From a checkpoint of a small transformer trained on Wikipedia: 4.7M parameters, rotary positions.
Each number is 50 + 15 x the weight over its row's rms, rounded and kept within 0 to 99. Layers, rows and columns count from 0. The size before them is the row's rms in percent of the matrix's.

# layer 7 MLP down (transposed), 448x160, rms 0.158, rows 179-208, columns 80-159
098:56 42 39 41 40 52 52 59 20 57 43 77 62 54 66 69 58 39 38 36 66 33 36 41 27 29 83 58 51 36 59 51 54 48 57 57 56 75 55 69 37 27 70 47 44 35 45 65 51 42 51 36 36 61 73 51 59 70 74 62 78 44 55 43 64 78 46 24 43 67 26 35 50 52 51 34 50 29 12 68
099:45 92 49 47 22 74 62 52 54 47 56 45 50 41 47 48 91 50 43 59 48 34 56 14 62 51 59 52 46 62 59 38 29 31 63 43 76 25 42 16 35 39 66 81 50 52 56 38 36 50 44 59 62 61 82 41 47 40 51 44 55 34 16 29 51 47 56 28 36 36 54 25 23 29 36 40 58 64 34 82
090:59 36 52 57 47 41 70 57 73 59 23 29 63 42 54 40 58 79 76 58 72 32 38 52 58 47 53 41 53 60 11 60 31 43 40 29 76 47 59 53 33 55 48 55 29 42 43 52 55 55 51 44 52 56 43 65 54 82 36 31 45 50 62 36 58 34 42 39 33 40 58 60 59 95 77 41 64 56 39 50
103:26 33 30 34 72 58 28 42 85 43 49 38 15 56 76 45 68 55 46 34 52 66 63 61 64 46 68 44 39 50 36 81 19 62 45 32 41 44 58 49 47 27 31 47 38 44 28 62 39 35 59 32 28 29 52 52 24 41 28 74 40 30 76 46 37 55 53 41 67 53 67 63 52 38 05 59 56 53 56 26
100:83 53 49 95 62 43 56 74 55 52 33 45 46 43 55 44 59 44 60 45 45 47 54 64 56 49 43 19 65 45 30 63 50 74 57 66 42 53 37 45 65 46 14 49 50 43 56 25 36 55 33 43 21 53 52 67 43 55 60 68 47 70 51 74 36 48 63 41 52 43 43 74 49 42 52 72 43 37 56 48
101:51 62 46 57 42 66 27 68 50 43 40 30 88 55 53 44 30 62 30 47 42 93 40 35 54 58 53 44 43 50 53 52 56 51 39 25 46 42 73 32 30 39 19 66 30 65 55 69 47 66 43 46 59 29 63 36 52 68 44 64 65 69 51 42 52 49 14 44 75 63 62 44 51 32 72 89 56 39 58 39
097:51 37 31 51 63 53 74 53 35 76 46 39 48 57 66 47 39 17 39 38 36 24 48 75 56 66 59 32 52 56 37 57 61 68 36 63 68 82 38 49 38 56 68 47 29 70 81 65 52 30 40 50 56 36 44 23 47 53 43 48 56 54 66 41 40 68 56 67 15 75 75 79 19 48 43 50 51 61 62 55
096:45 49 44 26 56 65 66 54 40 55 65 90 81 62 74 36 39 83 36 71 60 67 66 63 32 36 33 71 80 65 65 40 64 56 35 61 28 47 55 31 78 46 33 74 50 48 62 35 08 60 63 46 93 63 50 42 84 72 48 76 53 49 65 49 52 83 68 40 58 51 56 47 33 45 70 24 46 42 49 42
097:40 62 75 92 50 60 57 60 65 49 55 44 63 59 27 25 54 43 58 38 36 51 72 65 34 50 46 63 41 52 86 21 52 59 65 37 59 44 71 42 51 77 65 44 72 46 61 65 54 50 55 74 51 39 41 67 63 57 60 70 44 55 43 73 42 57 59 59 48 46 58 44 39 67 31 70 51 67 36 45
092:79 47 70 33 58 71 53 74 68 63 68 33 24 47 46 46 11 66 68 68 38 58 64 72 40 53 59 35 46 58 46 60 60 40 61 53 50 56 43 67 44 24 73 54 60 53 64 65 47 73 61 48 49 56 59 52 43 39 32 71 58 46 36 54 23 39 19 45 48 95 49 46 62 34 50 64 58 21 70 62
094:57 59 54 63 75 44 52 24 28 44 41 41 35 19 70 64 56 40 56 38 60 40 44 60 59 39 31 63 50 49 29 50 79 22 45 39 43 54 58 48 62 67 39 27 67 89 51 64 28 36 71 69 61 57 59 71 58 42 25 45 32 53 79 33 48 39 54 76 57 52 47 40 53 69 17 46 54 43 21 49
102:37 49 29 53 31 34 48 62 45 69 70 79 38 59 64 57 51 30 42 46 43 56 70 38 55 53 66 55 25 53 36 46 51 46 87 41 57 80 86 58 52 32 49 44 62 52 43 38 27 26 35 44 55 45 77 74 43 56 78 34 55 63 50 38 29 59 63 53 64 38 49 30 61 56 56 58 33 42 24 46
098:64 51 55 45 54 57 30 46 61 44 43 71 35 50 25 79 66 68 55 46 77 90 46 46 48 53 08 54 47 23 58 43 48 50 60 56 34 65 23 51 52 54 64 50 58 73 76 49 59 75 49 72 32 33 51 27 55 36 42 47 50 35 32 61 78 57 76 60 77 38 33 48 47 68 67 38 57 69 68 20
106:61 41 59 45 62 61 25 23 44 61 20 50 56 45 49 60 45 44 42 73 29 42 53 56 74 66 53 66 44 38 56 57 78 85 39 23 54 85 68 36 37 66 57 47 69 46 62 65 57 54 78 57 31 63 22 58 32 30 40 53 46 58 46 56 62 65 47 65 29 52 58 69 89 40 41 34 46 37 54 58
091:50 50 44 77 41 46 51 13 54 60 51 40 69 45 48 29 40 38 43 46 30 31 51 59 63 59 36 43 52 45 26 37 54 47 46 60 52 71 38 37 59 46 57 75 75 40 39 71 39 61 67 76 59 38 51 73 58 58 59 36 46 72 45 50 86 56 45 68 63 58 61 19 50 44 27 47 84 60 66 42
101:59 37 65 33 64 59 47 54 53 34 49 50 28 61 49 55 36 23 32 49 50 38 38 41 22 87 58 57 34 35 56 70 54 37 65 38 75 73 52 43 36 67 64 68 61 36 53 89 62 30 91 53 33 53 64 41 50 38 31 33 36 60 72 74 41 43 41 22 64 81 50 52 50 54 36 56 61 58 41 28
099:34 51 69 59 38 38 72 42 70 31 79 60 77 67 56 50 34 40 65 49 39 74 81 41 34 18 35 53 46 75 77 45 54 36 56 50 39 70 53 39 48 29 39 54 35 40 72 47 49 51 60 59 66 38 62 20 35 33 63 37 43 57 43 77 54 56 67 35 62 72 24 71 62 99 38 46 90 38 39 44
101:55 31 45 36 65 63 68 51 56 76 29 44 58 60 52 40 56 54 36 28 63 55 56 64 68 67 31 95 53 75 28 59 57 29 37 61 65 63 61 77 55 48 55 52 55 31 31 70 46 36 39 52 50 17 49 44 61 53 51 80 51 52 38 40 49 37 65 56 34 43 60 66 00 52 31 58 55 57 73 49
101:66 52 50 40 35 24 60 32 50 04 59 45 37 68 87 53 47 52 53 23 53 54 49 52 50 59 34 57 42 77 43 55 61 66 41 42 60 35 50 55 53 22 24 39 73 29 42 45 55 49 63 52 60 58 39 71 37 65 65 19 27 61 24 80 53 48 68 48 96 44 51 58 40 45 81 76 55 72 65 62
099:65 54 45 44 50 52 47 52 30 57 56 54 16 55 28 58 37 42 36 64 43 56 50 59 53 49 46 26 23 48 51 59 77 36 63 44 38 48 36 41 41 51 18 52 36 77 17 55 64 40 55 62 64 57 71 47 52 32 74 46 89 62 52 62 45 39 12 58 36 43 61 57 30 86 66 21 55 70 70 40
102:21 39 53 58 53 54 65 82 60 62 44 55 51 99 46 58 36 50 45 38 48 32 39 29 27 64 49 33 77 63 91 38 56 33 45 44 75 52 54 46 52 40 26 25 50 65 48 40 65 39 49 43 47 68 56 42 27 46 56 41 37 53 62 53 79 47 54 61 51 38 63 63 50 19 53 49 37 25 73 33
103:26 39 46 40 32 41 34 18 60 34 60 53 35 42 59 46 18 43 54 53 49 51 40 62 49 30 44 40 40 48 45 63 96 36 45 64 56 38 91 50 32 60 47 66 34 34 82 58 55 34 21 58 31 49 51 62 60 63 42 61 63 50 69 36 58 61 44 22 83 42 41 72 39 65 34 72 37 61 57 36
105:40 35 45 76 82 41 57 43 59 61 29 30 52 53 70 59 98 42 43 53 35 48 62 39 48 58 62 62 40 55 60 34 42 66 57 54 33 50 42 28 49 55 48 41 33 33 44 52 46 41 30 55 27 54 58 68 41 44 63 52 45 39 62 46 51 68 45 62 20 36 26 02 73 57 53 26 68 36 29 35
103:74 65 76 54 33 50 59 31 53 51 27 47 39 52 45 31 49 67 66 63 13 45 39 49 42 37 40 64 32 54 67 66 41 70 44 68 42 47 39 55 55 66 50 47 24 53 52 46 64 54 36 33 38 37 64 46 27 33 42 60 63 67 60 54 31 64 64 37 42 75 43 52 63 22 52 64 30 35 48 32
097:35 45 61 59 59 20 47 42 21 23 47 61 35 45 51 52 79 57 48 59 62 29 50 62 36 53 30 57 27 25 57 42 38 35 40 63 56 50 78 54 35 57 28 47 49 47 22 66 68 61 45 61 43 38 13 76 76 46 54 43 48 67 44 49 48 33 45 42 38 50 50 46 73 34 42 42 57 39 49 52
099:68 46 42 60 52 70 47 58 49 28 59 52 65 37 76 52 59 47 65 42 65 63 60 59 63 67 52 55 59 63 37 55 50 58 21 53 39 68 64 55 50 57 30 48 46 41 57 77 53 52 68 29 40 00 62 53 44 55 70 39 53 50 49 41 50 75 20 37 84 42 33 33 15 31 62 48 61 50 66 54
098:69 46 34 55 53 52 52 55 48 50 43 59 44 72 59 30 32 52 62 57 58 61 74 58 53 60 31 36 34 19 60 23 42 31 49 19 39 66 27 66 35 29 57 52 61 35 33 33 37 30 37 50 53 54 99 30 49 57 76 49 41 52 33 50 23 60 30 47 62 36 58 36 59 46 46 54 38 69 64 48
110:51 35 55 24 64 21 66 55 63 43 32 26 68 29 53 39 70 57 45 56 76 56 32 64 28 48 48 60 35 67 47 19 49 46 62 46 43 34 47 59 30 47 46 45 53 53 39 55 35 66 39 50 61 32 34 47 31 56 53 99 40 31 40 56 51 33 34 43 41 50 24 39 55 37 41 71 20 60 71 17
100:47 71 35 52 45 47 40 39 50 47 55 64 33 50 48 68 72 66 48 45 49 30 43 35 42 45 60 46 46 23 67 85 67 66 55 46 35 33 59 48 63 57 63 55 50 23 63 49 66 37 63 53 78 35 76 17 44 63 46 41 23 30 48 36 59 52 43 68 13 62 57 50 43 63 76 57 59 42 51 41
096:46 41 57 47 50 43 27 38 55 05 60 15 65 49 47 30 38 53 46 55 54 41 20 35 51 57 54 30 67 42 47 42 51 37 48 44 53 58 48 70 00 43 32 61 64 49 49 45 63 53 54 60 21 51 32 39 55 64 38 78 35 34 58 53 68 54 44 80 68 41 42 43 36 39 64 56 45 51 55 54
# layer 7 MLP gate, 448x160, rms 0.161, rows 180-208, columns 80-159
094:67 67 31 79 41 66 53 11 48 56 48 31 37 76 25 61 75 55 63 43 52 43 46 32 51 20 27 65 49 49 46 70 44 28 49 53 16 39 40 49 51 57 24 44 26 33 32 58 54 60 86 49 56 54 46 45 39 58 65 47 59 54 47 38 56 61 53 72 82 28 48 61 61 63 76 61 36 63 74 56
083:79 62 57 30 36 29 47 54 41 50 43 77 51 56 58 44 58 63 64 41 40 63 43 45 36 54 54 77 48 35 31 54 33 88 49 25 58 51 49 57 45 63 68 65 44 27 44 56 38 63 55 44 30 68 64 40 51 76 59 30 60 62 47 40 60 37 37 55 54 21 47 32 57 53 73 31 64 46 41 56
107:56 67 72 54 21 55 73 69 49 52 45 31 51 61 53 26 56 45 53 35 61 67 48 43 80 55 49 73 69 70 25 45 41 53 72 70 37 61 60 38 39 32 64 46 49 57 49 42 47 48 40 32 33 31 48 30 74 45 37 47 30 44 58 42 63 68 50 52 61 35 61 69 45 61 57 45 53 39 37 59
094:48 39 35 49 64 33 86 46 52 39 43 40 44 49 34 65 61 58 47 52 41 57 54 49 58 46 59 61 67 34 47 54 56 41 52 52 68 61 23 41 46 49 70 46 62 44 53 36 46 61 64 52 48 52 61 32 48 51 33 47 69 58 30 55 29 45 78 30 59 21 57 63 70 61 34 21 39 53 42 63
097:47 70 35 54 36 59 32 54 66 72 51 59 62 73 57 30 28 60 52 20 46 70 17 40 58 20 44 43 37 55 28 50 42 68 37 44 49 31 59 81 22 72 54 47 49 51 65 50 40 60 19 04 78 38 30 69 38 46 41 36 48 40 16 93 51 60 33 51 70 55 53 57 44 40 60 63 53 35 35 50
100:58 52 35 42 74 60 64 66 40 48 51 36 88 55 38 57 44 33 52 57 18 38 68 47 45 37 48 51 42 55 54 67 37 61 57 52 41 53 70 39 80 29 27 60 43 33 59 66 49 74 63 67 54 51 59 43 56 42 55 30 28 31 52 40 47 36 40 39 66 71 73 59 29 55 61 37 74 57 07 34
092:67 72 68 37 51 32 68 37 73 45 61 69 50 47 32 54 83 65 38 39 40 50 46 50 49 21 55 38 31 47 53 47 57 57 57 28 66 53 61 41 37 51 50 42 70 86 50 48 48 70 75 61 49 39 40 51 35 51 35 56 37 48 43 41 52 51 29 29 66 43 44 53 51 56 59 36 11 65 73 57
104:44 60 33 75 38 49 50 58 54 63 60 73 57 44 54 45 45 67 41 47 49 30 50 33 59 57 46 62 77 41 45 49 75 40 63 30 78 67 74 58 65 50 31 47 59 55 44 42 43 42 30 56 75 34 39 62 31 35 53 34 55 54 45 30 42 53 54 37 42 52 67 67 42 48 51 49 53 64 41 53
095:50 54 65 39 43 55 28 34 63 44 35 50 42 70 51 58 36 51 24 57 60 60 72 78 56 66 67 61 42 81 36 11 56 78 73 54 51 46 62 54 55 51 56 01 35 70 63 44 67 40 39 49 17 74 41 60 67 51 46 36 44 45 57 37 50 79 63 31 57 50 55 53 40 33 65 31 52 60 41 47
093:39 76 79 39 27 68 36 73 29 49 50 42 56 35 48 30 47 57 46 25 73 65 49 42 50 56 33 49 60 50 55 69 51 53 46 33 60 53 57 41 25 04 65 33 54 38 52 58 75 77 65 35 38 76 35 61 50 70 27 60 59 49 73 63 48 61 61 67 32 47 44 46 48 27 44 70 50 54 52 54
103:39 56 61 28 44 46 29 57 19 53 28 68 54 44 61 41 35 45 55 30 35 40 55 38 44 52 40 39 26 75 65 61 65 55 64 74 28 51 56 39 58 32 48 56 41 91 57 48 49 30 26 33 79 49 69 49 40 65 44 55 56 48 50 63 62 55 33 49 57 60 42 57 63 54 43 50 48 28 37 57
095:56 64 26 62 56 47 55 59 38 65 46 44 84 56 47 44 65 58 44 61 76 34 78 53 48 42 84 70 49 47 26 58 49 74 76 60 50 51 47 48 62 55 11 65 75 37 64 29 55 47 55 40 74 26 61 53 31 45 47 48 65 48 41 63 52 31 23 40 42 62 44 58 51 45 46 32 31 23 54 35
104:75 64 55 47 63 74 54 62 70 52 35 51 61 43 67 42 36 40 42 57 90 35 64 64 47 52 52 40 71 53 22 40 64 36 34 58 30 37 53 43 69 35 72 55 40 44 34 57 41 50 65 43 26 41 61 46 57 56 15 62 00 51 37 70 56 60 37 57 37 68 90 71 21 55 25 56 41 45 63 60
094:37 61 72 49 50 64 67 36 49 58 36 42 40 57 47 41 72 54 43 58 66 44 56 55 73 61 30 53 45 50 49 41 00 57 42 67 68 53 42 42 28 39 55 60 42 51 43 29 48 72 62 47 47 41 45 45 52 24 72 61 56 51 23 59 40 14 62 37 42 38 56 48 60 44 34 56 32 57 54 54
107:48 40 40 39 50 49 68 42 27 51 48 66 66 38 32 52 26 60 65 48 44 85 70 36 60 39 45 49 29 58 41 51 49 39 34 40 51 74 43 45 65 57 20 43 24 55 33 65 38 36 63 52 51 75 55 47 35 65 73 46 34 31 43 54 61 47 36 51 61 45 47 76 52 56 55 60 38 27 32 43
093:62 43 53 61 67 78 53 60 40 37 19 48 58 33 26 50 59 36 46 29 29 36 62 59 57 09 65 62 36 51 50 47 69 34 58 71 64 66 78 36 28 32 40 58 30 28 57 51 50 60 22 38 59 55 50 55 38 58 49 15 45 28 50 63 25 54 40 50 43 58 55 54 37 75 47 64 60 28 54 37
104:48 54 58 36 60 37 41 56 64 55 50 44 49 67 52 37 61 45 26 40 54 39 52 35 66 36 59 56 52 62 61 46 60 81 52 40 44 81 44 17 20 59 40 26 24 57 24 51 27 45 52 43 58 91 38 61 40 52 63 36 60 14 53 63 51 52 40 38 44 59 51 70 34 33 71 55 45 64 70 59
102:47 59 49 62 62 62 80 70 23 46 45 34 64 64 74 63 39 58 48 52 37 63 71 78 20 75 56 42 56 57 49 30 72 46 33 54 62 36 51 72 66 37 54 38 35 43 68 74 49 33 57 44 65 32 50 62 52 47 55 42 49 38 48 55 24 54 40 28 57 44 84 43 93 27 44 41 44 44 31 30
096:56 39 51 65 64 83 59 62 68 39 51 62 71 78 56 54 40 55 63 40 49 74 42 66 66 57 49 73 58 65 69 50 25 49 47 49 45 60 74 53 51 60 34 60 63 20 59 79 60 66 23 46 36 49 30 52 54 55 64 63 55 20 54 80 42 43 53 66 48 56 63 47 45 67 71 52 39 40 52 36
101:29 41 39 30 52 34 71 61 50 62 55 33 63 62 37 50 65 63 53 83 50 54 52 41 73 38 28 39 24 64 42 37 47 51 34 85 70 32 82 63 41 54 44 75 62 39 24 50 48 41 38 69 55 49 72 77 57 56 39 56 48 55 51 67 35 71 22 43 41 07 69 47 43 76 47 63 40 22 70 54
094:56 63 53 72 71 87 64 46 24 57 61 15 40 40 38 30 55 55 47 76 40 47 40 44 52 65 38 67 36 51 59 55 50 25 78 37 72 77 47 42 32 31 43 37 35 59 16 77 54 27 63 38 72 49 88 49 49 65 50 47 40 39 36 42 80 43 59 41 41 43 52 47 67 46 45 61 49 67 40 62
105:55 55 55 70 21 43 46 24 56 64 45 22 50 51 42 67 65 38 45 34 53 40 58 45 27 61 51 33 32 57 49 46 32 45 47 81 44 43 58 46 57 45 46 33 27 25 31 55 71 67 44 46 50 28 44 58 46 81 49 51 33 64 43 54 45 54 51 42 34 59 61 39 47 60 59 49 38 66 47 58
094:56 45 26 73 49 41 52 56 51 37 50 57 45 40 50 57 83 37 52 57 51 52 25 60 69 64 62 51 45 34 45 38 92 50 58 70 54 33 60 50 54 42 47 27 60 44 52 39 54 53 48 53 29 54 68 55 55 65 34 29 28 49 38 61 60 88 81 41 29 44 35 20 42 32 63 58 37 44 47 46
101:14 43 62 58 42 33 40 40 44 45 72 44 51 63 69 14 79 62 23 52 50 84 74 67 47 64 56 43 66 72 66 40 59 57 62 10 47 69 14 52 58 83 40 63 51 58 25 62 64 49 54 61 52 70 62 45 58 37 47 42 33 39 66 31 49 70 34 24 41 37 57 67 55 67 53 36 48 67 39 56
100:44 64 52 33 33 59 22 40 51 56 79 66 73 58 59 47 59 43 56 54 28 42 66 29 44 65 30 48 71 38 42 49 37 60 65 46 33 39 71 61 55 32 28 33 42 58 41 64 51 42 57 41 59 36 42 65 47 70 21 17 60 48 45 68 60 64 25 49 48 61 31 59 46 49 51 43 40 42 88 55
102:41 46 28 73 43 57 39 77 62 60 25 24 51 40 28 61 63 67 67 55 49 50 39 58 67 61 70 67 58 30 57 45 54 72 40 25 83 41 36 77 72 27 63 33 30 69 72 69 33 32 51 60 30 62 34 38 71 65 57 65 44 85 61 47 30 79 51 60 50 37 52 59 28 63 46 40 34 43 50 45
106:34 36 61 47 60 56 53 38 38 52 48 50 21 17 55 59 51 32 42 60 28 31 25 67 52 58 43 56 61 51 39 63 66 25 52 36 29 74 42 20 33 74 63 54 60 52 55 64 29 55 79 25 67 26 39 65 41 66 48 51 22 50 66 48 75 46 56 37 52 38 88 81 46 82 49 68 37 36 48 32
104:61 48 37 34 49 60 75 76 67 55 57 55 74 45 34 57 47 50 43 29 40 34 49 35 73 43 63 37 69 31 55 46 38 49 43 31 48 31 40 53 47 39 62 45 44 99 35 69 67 43 58 50 44 47 45 58 49 73 45 38 30 46 42 46 70 74 30 23 48 33 19 23 51 50 24 58 39 67 46 24
097:46 39 56 63 54 63 57 64 45 63 47 46 43 65 75 29 30 49 37 49 74 57 49 46 47 40 61 62 41 32 31 37 62 57 72 35 67 65 34 41 72 30 59 63 43 26 46 55 62 34 65 33 51 35 52 50 61 56 22 47 45 86 43 44 27 34 46 45 46 39 60 55 25 60 44 59 44 74 64 60
# layer 7 MLP up, 448x160, rms 0.168, rows 180-208, columns 80-159
099:60 69 37 42 47 60 29 75 67 62 53 40 64 52 56 46 53 60 60 50 68 85 68 44 49 64 39 67 33 56 59 38 44 45 71 70 42 47 40 31 65 33 30 40 35 56 26 42 42 34 54 29 49 31 64 70 32 43 23 71 54 70 38 43 39 36 22 47 58 64 63 50 53 53 52 68 67 58 59 67
086:37 35 36 37 51 66 70 24 63 29 48 44 50 23 59 42 63 27 34 87 56 54 65 73 75 48 66 21 37 64 49 36 68 42 40 76 47 34 65 51 55 62 30 55 32 78 43 47 65 49 16 34 45 22 44 61 62 47 55 67 53 30 35 61 42 61 50 42 42 72 62 62 38 46 36 49 38 56 49 39
103:45 64 43 71 56 46 52 52 39 19 52 35 19 50 82 33 47 34 71 48 61 63 58 53 48 47 24 24 69 10 60 65 37 64 50 60 48 54 45 29 72 65 43 46 35 54 68 30 31 65 55 56 65 68 35 67 66 50 68 14 37 55 17 76 37 50 44 75 48 55 46 61 43 41 58 40 32 50 27 99
099:64 58 60 80 99 37 33 30 60 38 19 84 71 52 59 34 26 21 49 51 73 38 39 58 56 51 55 44 41 37 48 59 47 35 67 45 59 58 25 65 52 36 36 27 47 46 50 31 71 49 47 49 31 39 34 47 28 38 44 62 37 59 65 47 43 48 54 48 40 18 53 47 75 64 80 33 45 47 42 69
098:80 56 53 55 39 62 38 55 59 27 45 54 60 52 56 58 67 61 48 55 53 75 10 61 35 63 44 32 63 38 56 44 53 52 16 48 38 47 66 27 31 27 52 50 49 56 55 52 40 52 13 46 16 34 73 24 23 50 69 29 43 37 42 47 51 27 52 66 46 63 61 37 69 49 74 62 50 43 30 58
097:50 59 51 42 38 38 42 78 32 50 57 42 42 53 21 54 57 47 57 37 42 38 19 59 43 53 48 58 61 42 41 39 76 50 24 74 42 63 47 76 89 33 64 61 09 54 61 48 63 54 35 25 69 41 47 74 57 65 63 42 84 57 46 55 69 43 66 44 67 17 50 58 31 62 55 52 32 54 56 50
097:55 70 62 56 61 28 51 29 48 52 64 69 84 73 47 91 52 79 56 53 46 65 65 79 47 33 50 56 78 42 29 76 70 29 41 45 60 54 40 68 46 48 44 55 58 73 56 63 40 49 67 37 78 68 52 27 32 42 65 32 56 27 67 38 52 66 51 35 47 32 61 40 30 26 61 64 39 61 36 39
102:51 45 59 64 62 47 63 40 51 29 13 42 40 54 66 56 26 42 40 57 62 41 56 55 63 35 36 35 60 34 36 52 53 66 60 39 49 38 65 59 63 61 72 26 70 50 54 67 52 59 46 36 70 55 56 52 36 46 50 51 64 82 24 81 53 59 63 58 56 38 60 54 57 21 67 63 29 43 52 45
094:41 12 53 74 47 37 47 31 66 68 67 54 58 57 39 33 27 48 47 53 33 40 54 62 32 67 79 84 47 51 54 61 56 56 51 27 80 46 52 64 54 58 84 23 74 51 43 55 57 62 28 69 41 72 44 36 42 65 40 67 41 44 44 49 42 53 49 38 35 63 45 85 41 60 43 48 99 45 36 50
098:24 39 55 58 77 73 34 39 51 50 23 48 49 78 73 49 56 48 42 43 50 45 53 65 42 63 51 45 42 22 60 34 57 54 39 30 35 44 47 87 24 40 66 63 44 50 55 52 34 51 55 38 35 40 23 41 55 58 33 41 44 61 65 49 61 40 44 65 39 68 44 50 35 56 21 42 32 45 66 30
101:50 43 62 39 62 36 51 57 64 46 84 51 53 64 25 44 41 50 41 48 62 26 35 32 36 55 55 48 29 66 47 68 48 33 52 45 63 53 59 61 45 75 70 51 75 45 43 50 40 57 48 41 57 41 62 85 52 47 39 16 48 66 62 49 45 60 62 55 23 44 70 37 15 38 40 58 52 52 59 44
099:27 21 64 54 39 49 64 45 57 37 48 58 58 45 49 72 21 58 51 53 66 51 33 64 51 52 60 60 36 46 59 57 38 80 70 66 56 76 38 62 58 30 57 63 43 70 82 34 50 34 41 46 60 47 47 60 45 43 27 67 64 53 43 67 74 44 47 35 54 28 54 39 47 31 70 51 43 65 55 40
108:48 47 56 54 60 74 47 40 30 57 46 53 34 68 53 51 59 51 36 25 32 39 34 64 76 64 54 26 37 62 67 40 49 32 61 26 66 58 38 26 56 49 59 52 52 69 43 79 42 49 37 26 48 48 44 64 53 45 49 44 25 38 57 74 48 77 61 63 06 24 43 28 49 30 48 45 60 46 24 48
091:52 73 55 63 51 62 66 56 55 32 44 53 56 47 62 23 54 59 34 55 75 37 53 33 44 28 30 51 73 34 81 49 46 48 45 87 37 29 41 47 32 31 28 53 30 42 58 42 37 58 48 37 23 49 13 38 23 30 82 47 25 45 44 65 57 54 26 30 58 43 51 41 66 34 33 32 67 44 59 54
101:51 64 55 51 54 37 71 63 64 58 71 72 34 50 33 58 54 67 51 42 53 37 60 57 31 75 52 56 50 29 52 67 51 52 74 49 35 71 51 43 36 51 49 50 51 45 66 55 70 43 60 01 41 57 63 60 37 55 75 41 31 50 42 33 55 67 29 00 40 66 39 42 43 60 56 50 78 65 43 30
093:43 41 60 68 45 53 74 35 64 23 34 44 53 50 31 60 66 48 54 79 38 41 47 62 41 58 62 29 53 68 73 36 81 55 58 43 57 78 67 83 39 48 48 68 32 57 79 28 47 48 46 12 58 58 54 35 42 49 59 41 38 11 33 54 53 25 74 61 63 36 11 30 60 52 63 62 31 29 42 50
101:54 46 47 46 68 42 16 46 32 17 59 53 42 79 61 88 72 48 31 52 53 61 39 33 51 62 57 65 59 76 47 84 72 47 38 68 46 72 31 85 59 49 64 71 60 60 45 59 30 48 67 23 58 54 54 44 46 45 51 75 65 53 44 29 49 51 84 53 45 33 77 52 35 54 39 58 54 53 54 22
103:71 37 40 43 41 66 68 68 51 21 46 19 41 49 65 50 49 43 63 37 25 59 64 47 39 48 00 43 46 79 68 39 55 56 53 50 51 38 63 50 29 35 43 27 51 34 43 75 41 24 32 58 67 24 69 44 36 54 39 60 38 64 31 50 35 41 48 30 48 43 82 66 46 55 46 58 32 60 37 64
101:42 67 55 65 50 32 83 55 44 50 51 59 66 33 49 40 66 60 51 60 51 39 40 47 43 45 64 59 26 56 52 52 61 54 84 37 38 46 58 08 41 69 40 46 58 71 22 52 22 48 41 45 37 31 46 50 58 62 43 65 53 59 42 39 50 44 37 48 58 81 59 67 58 67 31 22 34 28 29 47
101:23 34 40 39 44 60 55 56 49 49 76 44 25 60 36 40 58 48 59 77 65 20 43 52 58 63 69 46 78 28 56 36 59 27 41 34 26 60 61 65 61 24 38 68 72 66 35 35 46 53 65 74 27 67 36 35 34 63 60 81 41 43 70 42 51 61 35 25 22 39 37 52 45 42 44 43 29 70 54 50
102:40 39 46 56 51 63 43 39 32 67 29 52 36 14 53 54 59 67 31 50 42 62 70 50 42 32 75 46 38 39 23 44 58 46 87 86 50 39 39 53 65 21 50 58 59 09 35 58 37 46 78 41 44 53 66 55 23 60 41 52 50 32 56 46 93 42 65 59 59 58 56 33 43 67 28 56 65 48 00 37
103:65 35 51 40 57 45 43 69 74 96 21 58 44 75 69 28 55 47 32 50 57 62 48 49 64 53 41 58 60 30 70 38 61 56 70 69 74 63 59 45 18 66 58 51 49 47 63 39 40 61 36 34 55 68 42 41 59 51 22 47 63 48 49 46 42 53 54 60 58 55 41 46 42 39 48 54 67 39 62 18
099:58 41 27 68 64 59 52 32 41 49 24 52 49 73 42 44 59 65 66 64 55 45 57 55 61 54 55 61 66 30 40 49 42 51 43 43 54 38 47 42 70 62 79 68 32 30 20 68 36 44 41 27 55 32 45 13 42 65 53 36 41 60 55 63 51 32 60 42 41 70 50 47 36 67 54 70 49 55 60 64
098:56 48 41 36 31 32 63 60 50 35 75 44 53 37 46 85 66 44 61 54 56 45 41 32 50 29 35 24 44 70 34 66 50 39 55 49 52 28 54 38 57 16 29 44 51 43 37 44 69 61 57 58 63 27 43 73 59 22 33 39 61 37 24 39 32 53 40 65 69 64 37 62 40 52 21 30 60 46 53 48
102:68 46 29 51 39 62 45 58 57 78 62 31 80 35 30 46 62 34 57 25 52 67 26 75 50 77 84 68 32 59 52 46 45 64 48 76 84 54 59 63 66 30 31 40 52 29 49 12 35 50 35 57 47 51 29 32 23 52 49 39 60 77 36 72 67 60 61 39 69 57 43 61 45 50 38 62 68 54 47 36
098:54 38 51 38 79 59 20 62 49 22 72 62 58 61 51 65 68 63 44 33 36 43 33 59 65 53 67 56 66 32 38 54 56 22 56 44 37 49 60 49 28 20 38 67 49 63 75 48 37 41 35 67 35 63 45 66 57 45 56 49 37 58 57 64 25 30 49 76 60 41 48 52 51 43 48 53 33 61 70 62
109:65 34 55 47 46 38 23 53 39 49 42 43 59 35 48 68 51 68 73 38 44 61 25 74 18 32 11 66 65 43 59 57 46 65 58 63 55 52 61 49 47 54 32 48 70 65 24 51 21 68 80 57 70 24 57 44 58 46 54 69 58 64 54 65 79 75 26 41 53 50 54 28 54 32 87 71 36 56 70 58
101:56 36 58 75 61 48 73 42 24 55 47 55 59 51 84 46 15 47 75 66 40 22 35 64 45 22 64 28 60 57 47 38 44 18 69 60 44 48 50 50 43 52 57 25 20 54 45 77 49 28 72 32 49 69 32 26 50 36 37 53 52 76 66 52 46 40 36 42 36 42 32 70 47 46 63 40 25 71 47 49
097:42 63 19 48 60 56 36 39 59 39 71 40 70 29 48 66 45 40 74 52 29 48 34 64 44 60 34 57 46 60 44 52 49 47 53 27 30 43 31 51 38 32 36 27 32 39 73 38 12 55 67 38 41 48 43 47 30 58 60 59 12 66 56 55 52 56 35 51 63 63 41 67 61 33 65 83 56 56 57 34